{
  "head_dim": 64,
  "init": "trunc",
  "max_seq_len": 2048
}
Each number is 200 + 40 x the weight over its row's rms, rounded and kept within 0 to 999. Layers, rows and columns count from 0. The size before them is the row's rms in percent of the matrix's.

# down: layer 11 MLP down (transposed), 1280x640, rms 0.0739, rows 387-404, columns 384-511
# gate: layer 11 MLP gate, 1280x640, rms 0.0996, rows 388-405, columns 384-511
# up: layer 11 MLP up, 1280x640, rms 0.109, rows 388-405, columns 384-511
down387,106,162,212,262,192,160,236,302,200,194,235,188,231,193,262,153,234,234,215,181,187,228,222,136,225,178,287,196,225,219,259,234,240,217,163,214,199,284,236,230,204,201,133,272,198,203,239,163,199,194,157,147,170,199,148,186,183,190,213,274,241,195,131,155,243,197,128,192,172,217,223,167,197,289,190,214,160,233,215,219,182,217,214,274,122,207,222,213,187,187,290,206,188,216,219,212,149,262,200,228,169,193,147,217,228,246,170,221,176,254,227,202,232,229,218,209,225,219,150,204,177,179,240,205,172,178,255,214,157
gate388,099,210,221,200,194,248,158,223,197,206,171,147,222,283,210,136,180,236,288,212,232,183,175,190,165,169,227,161,184,212,164,154,193,222,187,192,268,196,221,191,154,212,243,143,165,237,217,189,167,159,204,217,155,179,151,190,214,176,263,179,229,220,174,190,201,188,263,145,259,145,223,217,157,107,230,146,303,213,225,201,179,188,263,181,289,184,255,148,153,207,172,249,160,229,211,241,204,212,153,162,274,214,210,181,112,197,124,175,270,172,188,166,215,205,190,187,136,147,205,233,201,218,238,257,278,264,181,195,236
up388,098,236,219,191,103,186,247,261,139,238,253,258,247,100,237,286,202,241,205,210,158,230,255,208,174,290,214,178,199,160,245,297,242,173,198,256,184,193,141,262,177,233,167,200,220,268,168,162,139,234,228,234,189,273,214,163,202,215,177,230,150,164,189,223,177,245,219,225,254,155,145,227,208,178,141,183,217,183,272,263,204,239,215,306,231,204,178,179,190,153,227,196,185,207,159,196,261,156,216,200,200,202,122,209,295,201,240,186,251,227,263,233,198,178,165,144,213,240,153,231,222,236,260,199,241,59,206,219,187
down388,103,194,179,258,177,185,147,190,206,194,188,194,147,238,172,190,124,165,177,193,251,222,209,135,155,128,172,175,230,129,154,266,217,164,194,180,214,254,149,221,159,218,185,172,176,230,259,209,183,226,232,232,187,222,302,207,257,234,238,183,231,250,276,249,241,226,166,210,207,192,123,182,121,232,224,151,237,213,199,286,242,203,106,199,278,161,136,208,211,198,223,213,186,169,218,192,141,134,141,198,176,248,268,219,315,181,172,227,207,226,181,253,197,200,196,243,210,182,216,205,194,181,138,240,174,197,216,209,162
gate389,100,184,206,152,214,190,211,196,189,166,158,238,179,165,236,174,149,176,166,264,221,154,208,220,198,190,243,202,215,242,264,228,254,202,215,157,203,239,203,188,235,195,184,237,226,153,216,191,198,242,230,154,247,191,190,235,160,159,185,195,214,225,181,242,257,200,217,167,255,174,209,231,211,242,196,265,251,153,224,216,260,237,128,241,273,203,205,207,145,153,231,161,162,200,214,245,207,221,187,260,213,202,228,254,149,173,201,184,246,230,190,159,185,202,242,166,250,125,130,170,157,197,211,216,266,196,238,135,236
up389,101,170,199,194,206,172,191,177,296,296,170,159,163,216,219,148,200,248,146,186,170,227,161,241,258,168,230,174,206,189,202,210,201,169,233,329,155,101,188,176,209,240,156,200,243,160,176,209,253,192,163,166,206,163,146,215,168,180,213,213,217,191,197,251,136,145,233,172,160,185,206,161,165,279,227,195,190,184,191,210,245,180,220,220,280,212,172,203,204,173,189,196,268,143,224,201,208,258,202,148,91,199,289,189,241,166,243,182,185,157,171,122,183,224,102,226,174,199,211,194,167,187,99,225,194,199,131,194,227
down389,102,192,169,171,201,208,261,245,204,198,221,192,70,253,204,207,123,232,252,186,231,255,185,229,195,261,172,264,209,246,181,203,204,229,204,111,221,222,181,147,163,159,162,197,198,209,195,237,245,168,207,185,223,208,128,178,160,169,178,229,194,168,184,141,246,226,230,312,140,144,178,210,234,185,154,165,157,141,257,154,224,178,232,177,237,132,264,209,215,270,192,148,193,247,216,184,174,167,215,192,280,161,204,184,213,244,198,132,130,135,193,315,214,254,187,169,205,235,221,239,147,189,255,232,212,157,162,199,236
gate390,098,229,186,156,165,186,204,216,154,164,122,186,263,257,186,172,198,182,241,170,267,240,180,190,205,247,153,235,147,167,134,228,210,197,197,209,233,156,253,249,130,185,167,130,137,210,202,213,206,243,115,211,159,213,187,197,66,182,254,211,183,241,199,209,170,187,206,228,211,188,294,219,147,172,143,222,168,227,153,220,169,223,221,266,139,161,115,230,212,241,124,152,215,184,160,247,194,211,196,131,140,245,212,268,230,217,180,164,180,216,154,178,158,167,203,171,171,194,119,218,203,235,171,275,146,271,241,242,318
up390,096,174,276,176,201,254,203,197,188,168,246,149,220,195,185,223,151,123,173,277,204,171,217,142,274,218,188,184,172,114,181,261,232,194,224,163,210,180,240,220,237,220,156,213,274,244,195,214,181,156,227,174,266,250,188,224,227,190,238,168,213,225,274,123,191,202,232,243,184,160,151,216,180,271,162,211,145,224,151,178,225,171,132,192,169,72,230,205,232,205,163,190,234,192,202,156,248,136,241,238,176,233,187,184,234,182,228,229,193,227,191,178,140,243,253,197,190,225,192,217,163,199,202,175,177,222,173,132,190
down390,094,134,224,194,266,230,156,218,166,225,239,191,212,134,196,220,261,189,259,169,172,146,252,209,257,218,197,275,148,244,198,190,235,182,199,259,148,218,133,206,171,187,267,217,195,186,203,238,203,220,278,168,166,247,122,124,200,170,130,207,105,213,221,179,208,236,190,235,128,246,157,192,183,159,255,235,266,163,200,215,180,188,171,187,105,222,244,226,198,251,225,227,156,253,216,152,282,215,231,136,194,188,137,245,106,246,193,164,180,84,191,228,160,197,213,161,223,130,269,138,176,244,200,197,188,219,219,221,146
gate391,093,181,211,189,110,166,213,173,257,145,134,213,214,225,277,307,248,188,159,112,226,197,218,202,168,170,155,246,142,182,174,212,152,177,94,223,241,213,263,140,257,190,153,177,184,111,184,268,292,215,193,251,188,223,209,198,204,219,223,228,204,167,208,226,206,219,158,118,151,171,236,173,204,160,202,175,278,180,231,195,203,171,272,261,179,120,214,178,163,259,216,184,201,181,190,266,167,213,215,213,228,240,209,224,173,160,146,186,203,201,254,235,227,177,244,153,258,214,200,234,223,234,170,156,209,207,192,178,173
up391,093,246,243,296,190,175,273,184,271,139,140,171,149,176,231,193,268,198,274,245,195,186,182,208,185,242,230,164,192,211,149,235,165,197,148,142,139,234,198,234,219,185,125,188,240,238,149,191,244,149,196,237,165,223,153,186,196,157,204,226,239,213,203,213,274,209,126,173,167,184,277,262,197,247,247,253,201,156,172,247,200,188,191,283,182,196,198,165,175,215,202,219,258,179,167,246,209,213,166,177,119,152,226,253,148,191,215,175,122,207,238,202,212,202,229,221,239,185,192,221,231,174,180,175,235,166,286,250,184
down391,094,214,170,218,242,182,195,257,233,181,208,186,257,233,248,234,167,165,142,190,159,221,217,180,178,233,196,212,208,190,165,232,131,173,162,95,229,214,242,227,205,177,240,202,234,127,190,316,197,197,202,216,188,204,289,239,215,177,198,170,237,154,164,141,240,215,257,182,257,161,224,256,339,190,160,139,192,225,154,177,131,135,189,177,184,236,217,247,172,208,219,344,197,192,224,236,223,169,187,268,188,316,202,209,246,286,212,145,174,187,186,201,232,185,223,161,203,310,251,195,218,200,172,176,206,190,203,164,209
gate392,093,234,203,162,231,179,174,117,294,227,220,225,208,206,162,181,170,189,151,121,190,197,202,200,181,231,181,168,151,158,203,155,188,193,214,191,125,146,159,294,207,196,141,205,281,160,145,261,152,129,223,212,210,198,142,120,187,167,113,205,185,240,173,209,202,227,216,257,208,236,249,217,122,180,257,246,212,189,215,224,193,217,228,204,263,205,237,292,284,191,166,194,130,260,194,222,183,201,153,148,191,227,188,271,235,164,199,208,183,117,145,190,198,232,171,161,207,190,298,267,164,186,204,214,185,188,175,188,200
up392,096,187,236,203,243,230,253,273,215,241,207,234,196,233,207,160,202,161,228,212,212,181,200,197,242,157,253,171,217,248,176,175,123,190,200,209,111,104,183,183,176,222,180,208,161,246,243,181,197,227,178,119,255,140,161,219,187,218,164,225,153,170,174,223,142,222,138,177,192,219,160,204,229,236,144,194,209,222,205,210,209,212,136,195,135,160,188,235,184,179,200,232,228,244,296,251,213,177,170,137,211,235,214,216,144,297,173,145,192,207,161,139,201,268,144,175,168,217,149,173,144,272,153,294,163,199,231,244,204
down392,106,188,159,165,234,153,167,263,211,190,204,210,178,152,220,134,177,139,243,219,206,185,200,239,175,165,249,218,144,162,222,156,228,249,211,242,201,172,135,242,283,149,153,219,191,231,182,166,152,214,126,243,264,259,180,154,146,214,276,173,187,225,330,195,223,214,243,196,208,185,223,170,201,169,153,179,153,233,186,201,127,235,194,219,117,206,227,199,144,55,259,208,141,150,196,227,213,218,169,125,182,163,289,139,240,201,164,160,184,195,257,140,204,239,209,209,206,192,267,174,191,219,248,171,171,222,201,175,178
gate393,099,286,205,204,216,234,202,189,226,189,268,178,169,201,213,161,161,196,174,245,144,199,276,274,269,230,165,192,249,168,189,161,232,177,180,207,254,208,157,181,194,187,227,151,194,184,184,191,219,188,128,177,182,214,238,213,188,238,242,176,266,239,177,271,219,215,186,199,212,247,174,171,213,263,245,248,193,196,320,179,215,204,244,192,199,238,181,166,179,214,263,253,239,123,184,199,233,153,197,175,115,251,243,234,286,194,189,278,226,230,197,155,253,221,161,217,300,301,163,211,235,114,233,281,213,206,194,215,244
up393,101,272,163,181,176,250,187,183,174,161,229,176,242,237,173,143,102,224,233,223,220,149,174,129,203,172,208,242,175,233,238,202,255,139,246,203,161,225,254,212,125,151,181,243,157,168,196,260,221,177,221,229,226,287,107,296,142,187,294,257,158,250,238,227,244,117,233,113,181,139,122,166,186,214,197,218,199,217,177,217,218,189,155,182,204,223,237,217,195,212,179,116,233,225,181,205,169,160,168,184,201,249,243,154,170,240,146,261,202,182,198,174,222,189,149,149,169,194,282,205,138,259,191,236,135,173,255,217,227
down393,103,115,193,227,187,190,241,200,161,209,246,120,150,160,155,148,239,190,281,124,201,186,160,165,154,188,185,248,140,200,234,255,257,200,195,277,159,230,193,217,254,169,269,237,261,170,269,181,217,225,252,175,195,147,192,192,192,239,233,186,208,172,232,180,246,186,242,201,173,134,184,196,203,188,152,240,171,179,209,293,224,129,193,190,177,220,224,207,155,147,267,209,224,233,236,200,187,270,237,247,164,206,165,269,172,286,149,220,147,188,226,182,258,173,200,144,162,185,159,195,182,198,241,206,181,211,236,258,229
gate394,101,204,218,149,186,288,232,238,178,194,228,217,203,183,143,114,234,173,212,244,215,192,219,169,214,162,183,204,201,150,183,203,213,177,197,282,203,171,102,209,267,163,153,184,150,232,160,178,225,182,235,169,169,104,206,192,223,295,233,208,178,247,213,214,259,243,198,184,181,208,208,210,174,105,229,170,199,193,225,214,201,188,199,208,155,186,282,250,180,195,199,208,182,142,278,171,197,274,185,210,234,162,227,161,152,245,216,157,199,204,162,255,149,143,245,252,189,219,182,184,303,154,200,202,138,211,210,202,243
up394,102,220,207,230,204,188,254,188,178,183,183,175,144,221,170,231,212,242,262,204,190,181,132,181,271,242,102,171,258,193,230,196,215,180,174,265,256,214,211,232,119,264,220,159,245,231,213,281,152,160,235,158,206,225,168,280,182,226,229,161,122,304,98,142,192,231,220,247,219,275,183,207,205,182,203,205,292,176,214,176,268,190,241,186,233,151,222,184,217,262,239,261,148,207,154,174,163,251,155,178,208,192,168,177,184,192,171,267,185,140,180,207,223,166,218,188,238,107,216,288,151,236,180,230,144,229,181,159,200
down394,097,219,225,137,187,325,199,261,197,170,255,229,250,185,257,197,152,133,224,242,223,157,120,218,127,189,148,192,216,198,197,216,163,145,209,208,179,219,211,190,222,163,210,201,183,199,132,274,178,211,213,245,169,256,254,217,207,176,175,200,155,175,198,217,242,174,273,248,241,225,161,231,208,193,176,189,201,190,273,212,189,268,218,269,164,160,190,182,225,111,265,247,206,234,231,161,131,202,215,145,164,236,334,240,231,236,207,246,168,188,225,178,213,268,165,218,197,207,281,189,211,129,211,163,191,181,192,221,209
gate395,089,292,149,173,180,206,240,183,212,186,213,152,226,211,235,237,169,179,134,282,173,220,169,199,190,156,124,170,143,187,183,173,135,171,114,219,261,186,176,243,220,196,232,242,155,183,208,226,164,131,183,151,191,210,192,180,122,203,181,163,279,168,220,238,243,263,216,82,261,156,193,178,165,176,211,243,131,192,198,116,186,186,244,127,211,178,187,143,243,269,120,148,235,251,159,224,166,247,243,174,150,198,123,214,222,166,144,199,219,172,210,202,181,157,284,185,216,171,240,198,166,180,140,181,142,184,200,164,221
up395,086,214,145,282,179,165,181,220,191,162,157,160,214,202,221,219,286,173,163,198,212,213,259,190,198,224,223,97,183,186,104,231,195,189,188,166,219,232,235,201,198,225,159,201,177,197,167,162,198,262,220,245,195,141,172,260,194,151,221,214,222,204,159,195,162,165,234,210,173,223,254,224,158,212,231,179,161,183,175,250,262,134,232,224,173,188,223,183,154,193,224,308,193,186,211,186,180,205,175,212,183,250,215,183,193,217,195,243,182,232,256,243,244,250,143,243,168,200,265,183,187,235,217,190,206,179,109,202,130
down395,093,143,203,133,262,176,212,183,175,178,169,126,228,199,221,197,228,165,179,210,162,145,210,116,203,77,233,178,194,118,178,186,168,185,169,245,244,282,204,217,178,209,137,255,219,192,200,265,120,151,207,171,240,219,215,186,243,249,215,175,205,159,93,148,279,200,193,242,178,177,158,268,202,216,211,236,250,231,195,174,198,216,184,242,180,152,166,183,184,202,217,120,233,148,197,192,226,189,158,217,176,234,251,232,204,139,196,164,153,155,274,86,224,194,238,228,222,218,242,266,173,268,148,145,129,224,210,249,241
gate396,098,173,270,184,182,235,230,207,162,108,212,206,204,240,122,223,204,218,224,212,182,231,161,192,178,157,116,268,46,189,174,208,185,164,177,231,126,186,268,192,223,225,262,269,172,149,212,152,258,159,139,201,193,154,191,205,243,145,206,187,219,145,189,123,127,147,236,200,150,197,178,238,232,235,209,165,169,238,240,169,189,210,197,193,268,166,151,252,250,202,215,249,216,136,240,170,263,223,93,163,131,287,279,165,244,184,195,209,179,207,205,248,260,195,172,201,230,249,210,213,194,205,205,229,224,220,205,205,180
up396,102,188,194,179,170,207,203,192,268,162,162,190,204,263,121,250,215,209,187,180,305,183,241,256,200,152,177,191,174,224,164,171,196,151,170,188,192,209,181,239,228,207,183,205,120,173,141,240,178,180,180,169,286,187,235,186,126,203,147,211,131,200,183,236,181,140,192,232,125,167,233,234,152,182,172,162,222,250,179,227,153,267,207,226,179,234,190,168,169,174,211,198,169,261,244,211,300,226,141,128,176,238,235,151,191,261,181,155,181,204,221,246,148,237,206,167,200,149,224,199,209,243,203,205,185,250,188,221,207
down396,110,210,140,184,182,234,236,184,219,147,167,275,206,148,108,262,222,164,184,158,228,178,201,179,249,195,137,242,216,272,143,198,254,223,205,190,203,367,160,178,212,216,175,250,125,210,143,269,207,165,178,202,247,190,216,119,236,176,163,159,187,163,150,171,239,141,145,209,146,179,246,192,206,195,215,211,218,142,271,263,226,169,256,174,138,230,119,201,159,244,174,273,142,199,164,209,232,193,195,149,212,270,203,193,188,192,162,146,276,242,237,198,119,141,204,190,218,173,209,182,260,211,191,192,140,259,187,182,115
gate397,086,243,295,174,244,191,202,217,210,196,208,186,262,229,196,175,142,158,217,219,173,242,250,150,185,162,189,229,158,218,219,242,199,207,189,185,143,222,170,222,195,134,123,281,196,150,217,243,128,162,268,189,213,193,277,139,257,158,242,195,204,217,225,262,81,184,195,205,253,214,249,267,205,219,256,277,135,223,196,152,176,250,232,237,254,269,168,167,232,219,188,174,202,149,189,222,181,181,237,238,207,118,238,175,247,170,142,226,251,99,210,228,251,246,222,255,190,195,232,250,209,201,226,251,238,177,146,281,179
up397,091,112,189,137,186,189,244,207,224,170,228,175,246,248,174,274,208,188,229,208,148,188,238,216,241,276,176,243,199,243,198,250,176,160,180,224,159,214,209,232,229,209,184,266,193,192,194,234,222,169,221,186,225,185,209,140,199,160,179,149,200,88,262,148,117,226,184,239,223,221,270,219,170,224,202,215,139,257,169,227,238,224,139,216,164,240,201,254,155,162,241,166,183,176,163,229,212,145,189,142,147,182,236,206,164,156,150,183,207,147,103,140,213,165,208,169,221,223,143,249,161,209,219,148,228,222,177,233,195
down397,102,355,237,164,165,180,262,193,200,265,279,215,135,246,204,247,237,255,235,170,206,259,136,290,144,176,233,194,201,232,296,231,212,194,202,193,145,239,195,185,138,215,188,189,184,308,239,163,142,168,216,247,295,170,168,193,164,194,185,226,232,245,167,164,174,253,211,249,314,208,191,242,221,198,286,183,187,205,234,190,221,239,194,237,203,217,164,243,218,166,185,162,223,251,152,163,169,248,144,301,185,228,247,213,241,223,190,201,221,208,156,188,221,176,195,185,171,166,180,193,182,172,194,221,213,239,136,163,232
gate398,097,165,195,265,195,212,113,198,170,130,253,140,252,181,117,166,296,285,193,110,188,140,176,185,194,207,158,120,209,179,291,180,185,240,195,279,177,220,225,263,234,107,212,179,243,267,185,118,154,165,200,192,150,192,244,232,203,166,142,196,140,190,172,216,180,229,203,201,191,215,199,230,142,202,197,215,212,224,229,218,200,177,136,169,157,200,126,160,224,227,212,209,183,224,215,188,164,252,225,169,136,224,196,160,107,204,192,218,206,249,150,252,181,265,199,282,255,256,219,147,139,131,199,220,206,256,167,267,171
up398,099,183,247,155,257,144,160,174,260,203,186,189,186,235,217,170,238,166,214,195,168,105,278,202,199,194,183,199,194,177,143,165,192,170,192,185,189,201,255,168,184,256,214,217,198,146,194,172,230,180,177,216,216,185,101,125,210,206,231,195,168,184,147,212,177,247,164,136,213,220,220,170,248,246,133,164,77,195,160,167,194,235,269,250,129,140,267,89,239,219,217,217,210,222,211,291,177,194,159,192,192,247,177,278,248,220,187,214,114,204,236,172,147,240,122,220,167,209,212,199,134,217,168,209,172,184,188,142,152
down398,099,188,191,187,196,259,255,241,179,271,274,207,236,226,262,153,219,193,148,263,218,192,205,164,176,178,212,235,226,182,229,226,250,169,189,185,233,208,177,156,228,278,210,274,193,181,190,316,243,245,196,209,221,130,239,248,246,195,165,240,220,203,213,160,238,145,194,224,213,159,96,211,244,197,216,199,256,201,248,214,188,186,233,168,256,217,158,200,261,125,159,201,217,169,165,264,224,148,239,220,216,202,276,267,169,278,240,291,234,231,174,94,144,168,159,172,170,178,275,191,253,144,161,153,149,221,257,187,243
gate399,104,246,196,252,221,195,229,171,147,199,185,158,184,155,276,241,139,241,80,214,209,242,211,177,197,261,151,225,212,232,229,198,153,219,204,224,186,240,216,143,252,202,241,179,196,220,215,212,235,204,256,224,156,180,258,152,176,157,202,294,219,202,189,177,212,221,116,159,174,300,205,179,165,189,165,199,188,180,154,208,169,200,226,184,267,149,215,264,209,242,183,233,191,198,219,196,170,247,273,188,194,189,166,147,213,254,188,233,201,214,186,218,209,193,186,172,182,200,211,192,178,205,183,144,252,137,235,208,274
up399,119,130,143,138,172,235,158,190,284,185,233,233,215,246,219,144,219,169,239,201,214,149,96,158,177,183,284,166,169,199,225,197,241,190,250,172,198,189,169,206,175,185,218,231,218,166,150,209,167,130,179,133,188,254,184,203,207,229,244,147,153,180,147,214,219,190,275,189,199,193,167,176,215,210,228,201,259,228,215,207,214,204,195,254,194,193,162,247,212,180,206,180,212,175,228,189,153,233,163,220,200,208,253,202,215,218,178,221,227,199,199,194,107,215,150,141,230,139,172,207,204,202,165,212,198,157,202,214,180
down399,110,175,186,183,123,190,169,184,238,176,185,167,152,152,209,276,118,196,227,241,227,154,238,201,140,155,247,232,175,218,262,217,130,216,181,176,175,244,143,196,180,284,164,188,147,209,233,110,154,162,157,265,191,226,208,195,219,179,199,163,200,191,186,233,231,165,182,132,226,169,223,152,186,189,135,195,209,236,131,241,131,175,280,237,199,183,236,207,249,203,156,104,219,145,142,188,214,148,179,226,189,208,119,183,183,163,144,203,215,235,274,152,187,237,167,97,182,172,188,236,232,238,170,234,249,187,271,187,214
gate400,094,124,153,201,196,200,149,154,187,234,248,184,282,295,170,216,188,202,267,159,261,179,217,167,223,192,205,199,202,172,239,169,179,198,205,298,179,186,149,118,147,146,202,206,264,199,184,187,235,264,178,219,228,169,193,123,175,166,195,173,189,221,156,186,227,187,171,188,175,186,252,322,161,198,174,210,249,213,249,260,200,224,214,228,218,208,255,215,179,230,272,210,272,178,287,183,181,230,232,241,223,211,162,146,225,173,150,225,231,194,232,222,182,226,220,143,158,235,183,225,248,249,230,163,96,224,181,231,228
up400,090,235,214,251,243,146,188,219,225,111,247,139,182,180,210,242,147,230,191,163,201,221,189,176,229,223,241,278,186,281,228,244,225,145,198,215,235,168,222,195,224,251,201,173,216,192,172,183,222,126,206,264,162,177,152,211,185,160,262,201,204,169,233,236,128,113,154,175,163,187,90,172,233,164,219,235,149,209,176,160,251,204,156,152,172,125,175,180,235,151,211,159,259,204,142,158,219,211,179,213,236,179,168,236,186,163,186,198,135,176,202,282,187,194,259,244,261,195,174,107,182,193,222,204,215,199,232,166,211
down400,097,204,193,202,150,196,226,201,198,198,164,267,228,269,173,238,174,211,190,224,168,178,167,142,249,183,241,223,180,201,122,218,182,225,175,212,217,152,218,189,102,221,124,192,223,202,152,167,210,243,256,241,163,239,283,151,212,165,190,196,203,142,251,225,265,251,202,194,251,171,233,243,184,234,113,189,208,225,196,208,249,139,284,134,128,180,225,179,208,194,235,273,173,245,252,225,161,259,262,233,218,189,149,106,239,224,212,248,254,240,210,249,246,229,132,141,228,227,156,219,219,249,250,193,237,169,204,183,157
gate401,105,200,198,220,207,171,250,266,135,200,147,254,136,221,183,217,231,210,111,180,151,216,119,177,226,180,224,207,276,190,186,185,199,206,164,179,241,238,231,150,206,230,254,163,148,191,167,165,202,253,228,142,189,167,134,183,232,198,213,231,129,196,258,200,217,137,169,236,235,242,219,273,212,186,154,232,245,181,227,248,151,311,154,192,227,184,104,200,165,217,191,188,265,205,191,112,200,232,220,204,176,163,186,269,251,220,198,159,200,230,162,185,211,220,181,166,208,227,190,169,179,172,237,155,280,168,156,233,222
up401,101,121,188,235,211,195,162,277,215,165,182,268,210,245,307,155,173,181,268,151,137,145,147,272,268,212,169,197,249,217,180,194,262,147,221,196,253,207,184,251,251,170,198,170,181,183,198,160,170,184,249,256,184,138,204,221,125,259,201,222,207,227,287,255,160,152,247,290,181,179,263,208,183,186,207,197,178,147,242,187,182,247,197,281,195,219,248,194,191,159,205,232,267,218,155,247,214,118,215,194,216,173,121,213,175,250,217,202,224,200,243,192,190,255,255,262,267,261,124,204,161,236,255,163,229,132,200,190,136
down401,093,234,203,204,205,237,220,181,224,233,214,129,217,216,201,173,273,209,209,149,216,198,206,187,151,230,213,237,255,172,184,179,228,245,134,296,230,110,192,179,249,212,202,224,197,180,160,263,259,227,144,172,258,314,221,178,189,172,194,250,182,288,156,194,127,173,204,149,69,246,177,159,236,201,232,219,196,221,173,182,183,160,218,155,239,253,133,199,266,170,223,134,180,220,255,156,207,224,138,201,183,166,256,211,247,154,220,167,186,206,231,186,220,245,251,145,170,238,137,205,228,173,218,193,207,213,159,177,201
gate402,099,212,177,197,178,129,155,146,263,139,119,197,188,151,230,174,127,278,225,196,208,225,214,230,220,109,211,196,269,191,191,235,243,224,216,249,261,149,147,153,197,208,174,143,241,189,155,169,150,148,282,121,261,250,291,176,220,231,158,274,193,139,234,243,169,207,237,166,186,241,123,146,257,301,237,223,170,187,210,196,199,193,150,168,223,208,221,233,197,121,216,236,247,231,186,181,172,187,171,238,200,269,256,194,185,186,249,205,168,193,232,238,111,247,177,253,210,261,110,219,238,194,205,242,254,277,169,169,206
up402,099,253,236,189,217,233,158,209,208,230,201,155,238,161,207,179,128,220,143,197,209,219,169,144,289,193,245,217,222,219,158,255,207,180,198,195,268,177,158,119,130,280,201,86,154,150,179,216,211,152,193,159,224,192,210,137,188,293,136,160,225,203,165,251,209,260,248,181,214,292,148,184,265,250,221,199,209,153,171,233,198,259,199,166,240,181,220,180,225,233,219,193,206,189,218,205,240,256,184,215,222,201,134,193,150,178,239,145,219,144,214,189,153,239,238,198,175,245,145,230,222,201,164,212,204,211,193,193,260
down402,099,159,216,212,237,193,270,152,289,180,193,267,126,203,170,244,196,238,206,184,140,268,203,176,146,182,159,277,143,32,99,247,267,185,202,226,195,188,125,199,194,285,173,211,135,292,162,155,143,228,219,182,147,275,203,218,234,240,242,175,194,163,165,225,189,163,173,148,248,228,173,223,149,215,237,122,218,173,233,257,166,173,244,157,169,260,132,183,240,167,214,179,250,207,220,266,186,181,177,196,191,213,245,269,139,142,249,219,298,207,174,195,234,151,187,167,184,191,249,167,240,244,146,252,261,274,219,203,210
gate403,098,220,258,216,168,248,149,176,192,163,229,183,210,178,175,196,145,210,188,233,182,233,179,180,169,250,120,221,216,225,182,154,191,184,195,256,161,195,177,257,163,197,190,235,178,179,199,214,204,162,261,247,217,146,151,184,236,159,205,260,148,244,190,185,242,200,201,239,256,184,141,216,215,172,244,182,127,139,236,242,265,151,247,294,214,178,218,238,211,182,170,236,205,207,186,233,208,247,202,215,161,225,188,162,170,197,211,219,144,190,211,198,176,245,253,196,212,192,274,227,144,176,260,183,213,197,151,174,188
up403,100,218,226,229,181,185,215,195,158,202,226,213,182,227,250,203,227,193,155,134,155,200,188,252,242,272,162,165,189,181,223,165,171,118,222,205,180,224,183,262,142,172,218,213,180,158,174,168,176,189,132,175,252,165,190,237,203,138,188,163,201,195,194,180,263,235,176,281,235,155,182,213,231,245,215,193,172,203,204,179,239,188,233,213,246,241,210,258,217,186,170,145,236,193,241,202,224,217,194,207,172,161,148,144,178,184,154,193,171,211,157,170,237,150,189,256,252,160,148,211,204,197,231,247,240,214,208,270,180
down403,097,209,225,152,179,208,190,190,184,258,209,261,164,144,254,154,271,171,144,204,212,119,244,167,158,201,178,200,210,213,212,215,175,240,134,200,181,187,229,172,211,232,220,227,188,166,225,220,209,195,133,218,187,185,173,183,149,155,166,267,179,187,199,280,168,216,195,242,182,227,153,245,236,195,258,191,269,206,268,235,234,158,177,151,247,201,178,132,215,212,292,245,159,104,165,278,133,123,270,276,201,181,128,235,110,203,255,99,232,188,177,179,262,225,223,177,215,148,268,216,239,231,236,198,253,186,119,254,222
gate404,098,264,225,184,229,122,122,187,249,263,241,236,188,227,189,223,214,190,187,186,176,224,156,158,129,226,154,208,218,200,248,201,176,247,264,193,202,257,156,141,210,128,212,239,236,212,262,153,192,158,215,205,185,199,260,265,179,166,176,168,139,177,157,219,228,189,161,129,260,210,175,175,213,265,209,162,170,229,238,186,225,133,270,193,229,183,154,249,114,175,172,165,281,173,282,195,228,245,176,162,163,277,252,271,200,198,237,233,196,188,210,184,193,188,248,262,205,235,255,195,154,195,146,260,243,205,217,202,240
up404,103,165,223,231,136,115,150,262,288,177,164,171,215,107,236,173,250,226,262,210,162,172,247,241,140,261,250,245,229,191,138,171,206,171,192,162,178,220,199,242,172,213,217,128,150,257,138,236,194,175,167,202,178,209,219,234,143,183,199,122,242,268,250,198,241,196,251,213,145,263,175,227,205,164,129,219,169,189,143,170,126,172,168,93,167,209,193,158,174,239,227,238,244,258,230,195,219,174,153,183,182,141,240,236,113,219,214,187,271,147,181,186,147,197,251,186,252,264,148,218,197,273,228,140,201,141,158,167,184
down404,103,131,164,163,175,143,181,186,192,156,127,192,146,185,174,172,154,266,170,168,190,228,261,193,245,185,197,264,218,238,136,152,190,143,188,244,189,163,138,230,195,274,217,112,214,145,163,241,84,207,168,228,236,202,189,184,264,208,281,220,197,206,226,204,217,265,154,255,186,170,302,207,167,171,124,194,188,165,177,207,187,186,165,253,293,157,169,165,168,233,126,244,165,224,259,219,247,144,175,127,211,185,235,215,173,274,164,229,219,195,221,148,288,248,209,239,227,235,176,240,156,156,172,227,211,202,176,183,167
gate405,100,228,194,224,186,125,167,182,258,162,203,258,235,203,150,227,202,234,224,129,183,230,274,218,258,92,181,231,248,199,169,175,342,172,248,196,260,247,168,228,187,158,165,229,229,174,182,239,227,217,181,267,225,172,158,280,227,169,246,188,226,191,203,209,238,156,187,162,265,230,202,129,160,251,169,220,154,225,195,152,240,234,261,201,105,324,160,300,218,222,222,170,196,191,170,195,227,196,108,248,227,243,244,151,169,184,158,179,146,195,208,228,201,181,213,145,217,277,179,233,202,193,244,199,212,172,177,226,240
up405,099,251,168,212,177,205,309,189,186,134,121,146,265,228,201,149,156,166,151,188,203,199,121,206,111,142,250,210,213,153,195,166,174,203,129,237,190,194,226,228,263,218,130,215,168,216,155,259,159,170,136,208,205,144,281,148,205,235,131,242,224,143,202,182,183,207,163,161,229,105,177,191,199,162,200,193,166,215,162,280,233,224,218,182,185,192,242,166,166,146,207,186,246,232,134,233,259,245,186,155,212,222,210,200,219,255,269,194,167,169,234,258,193,267,201,184,185,232,176,213,161,180,262,204,203,199,127,192,138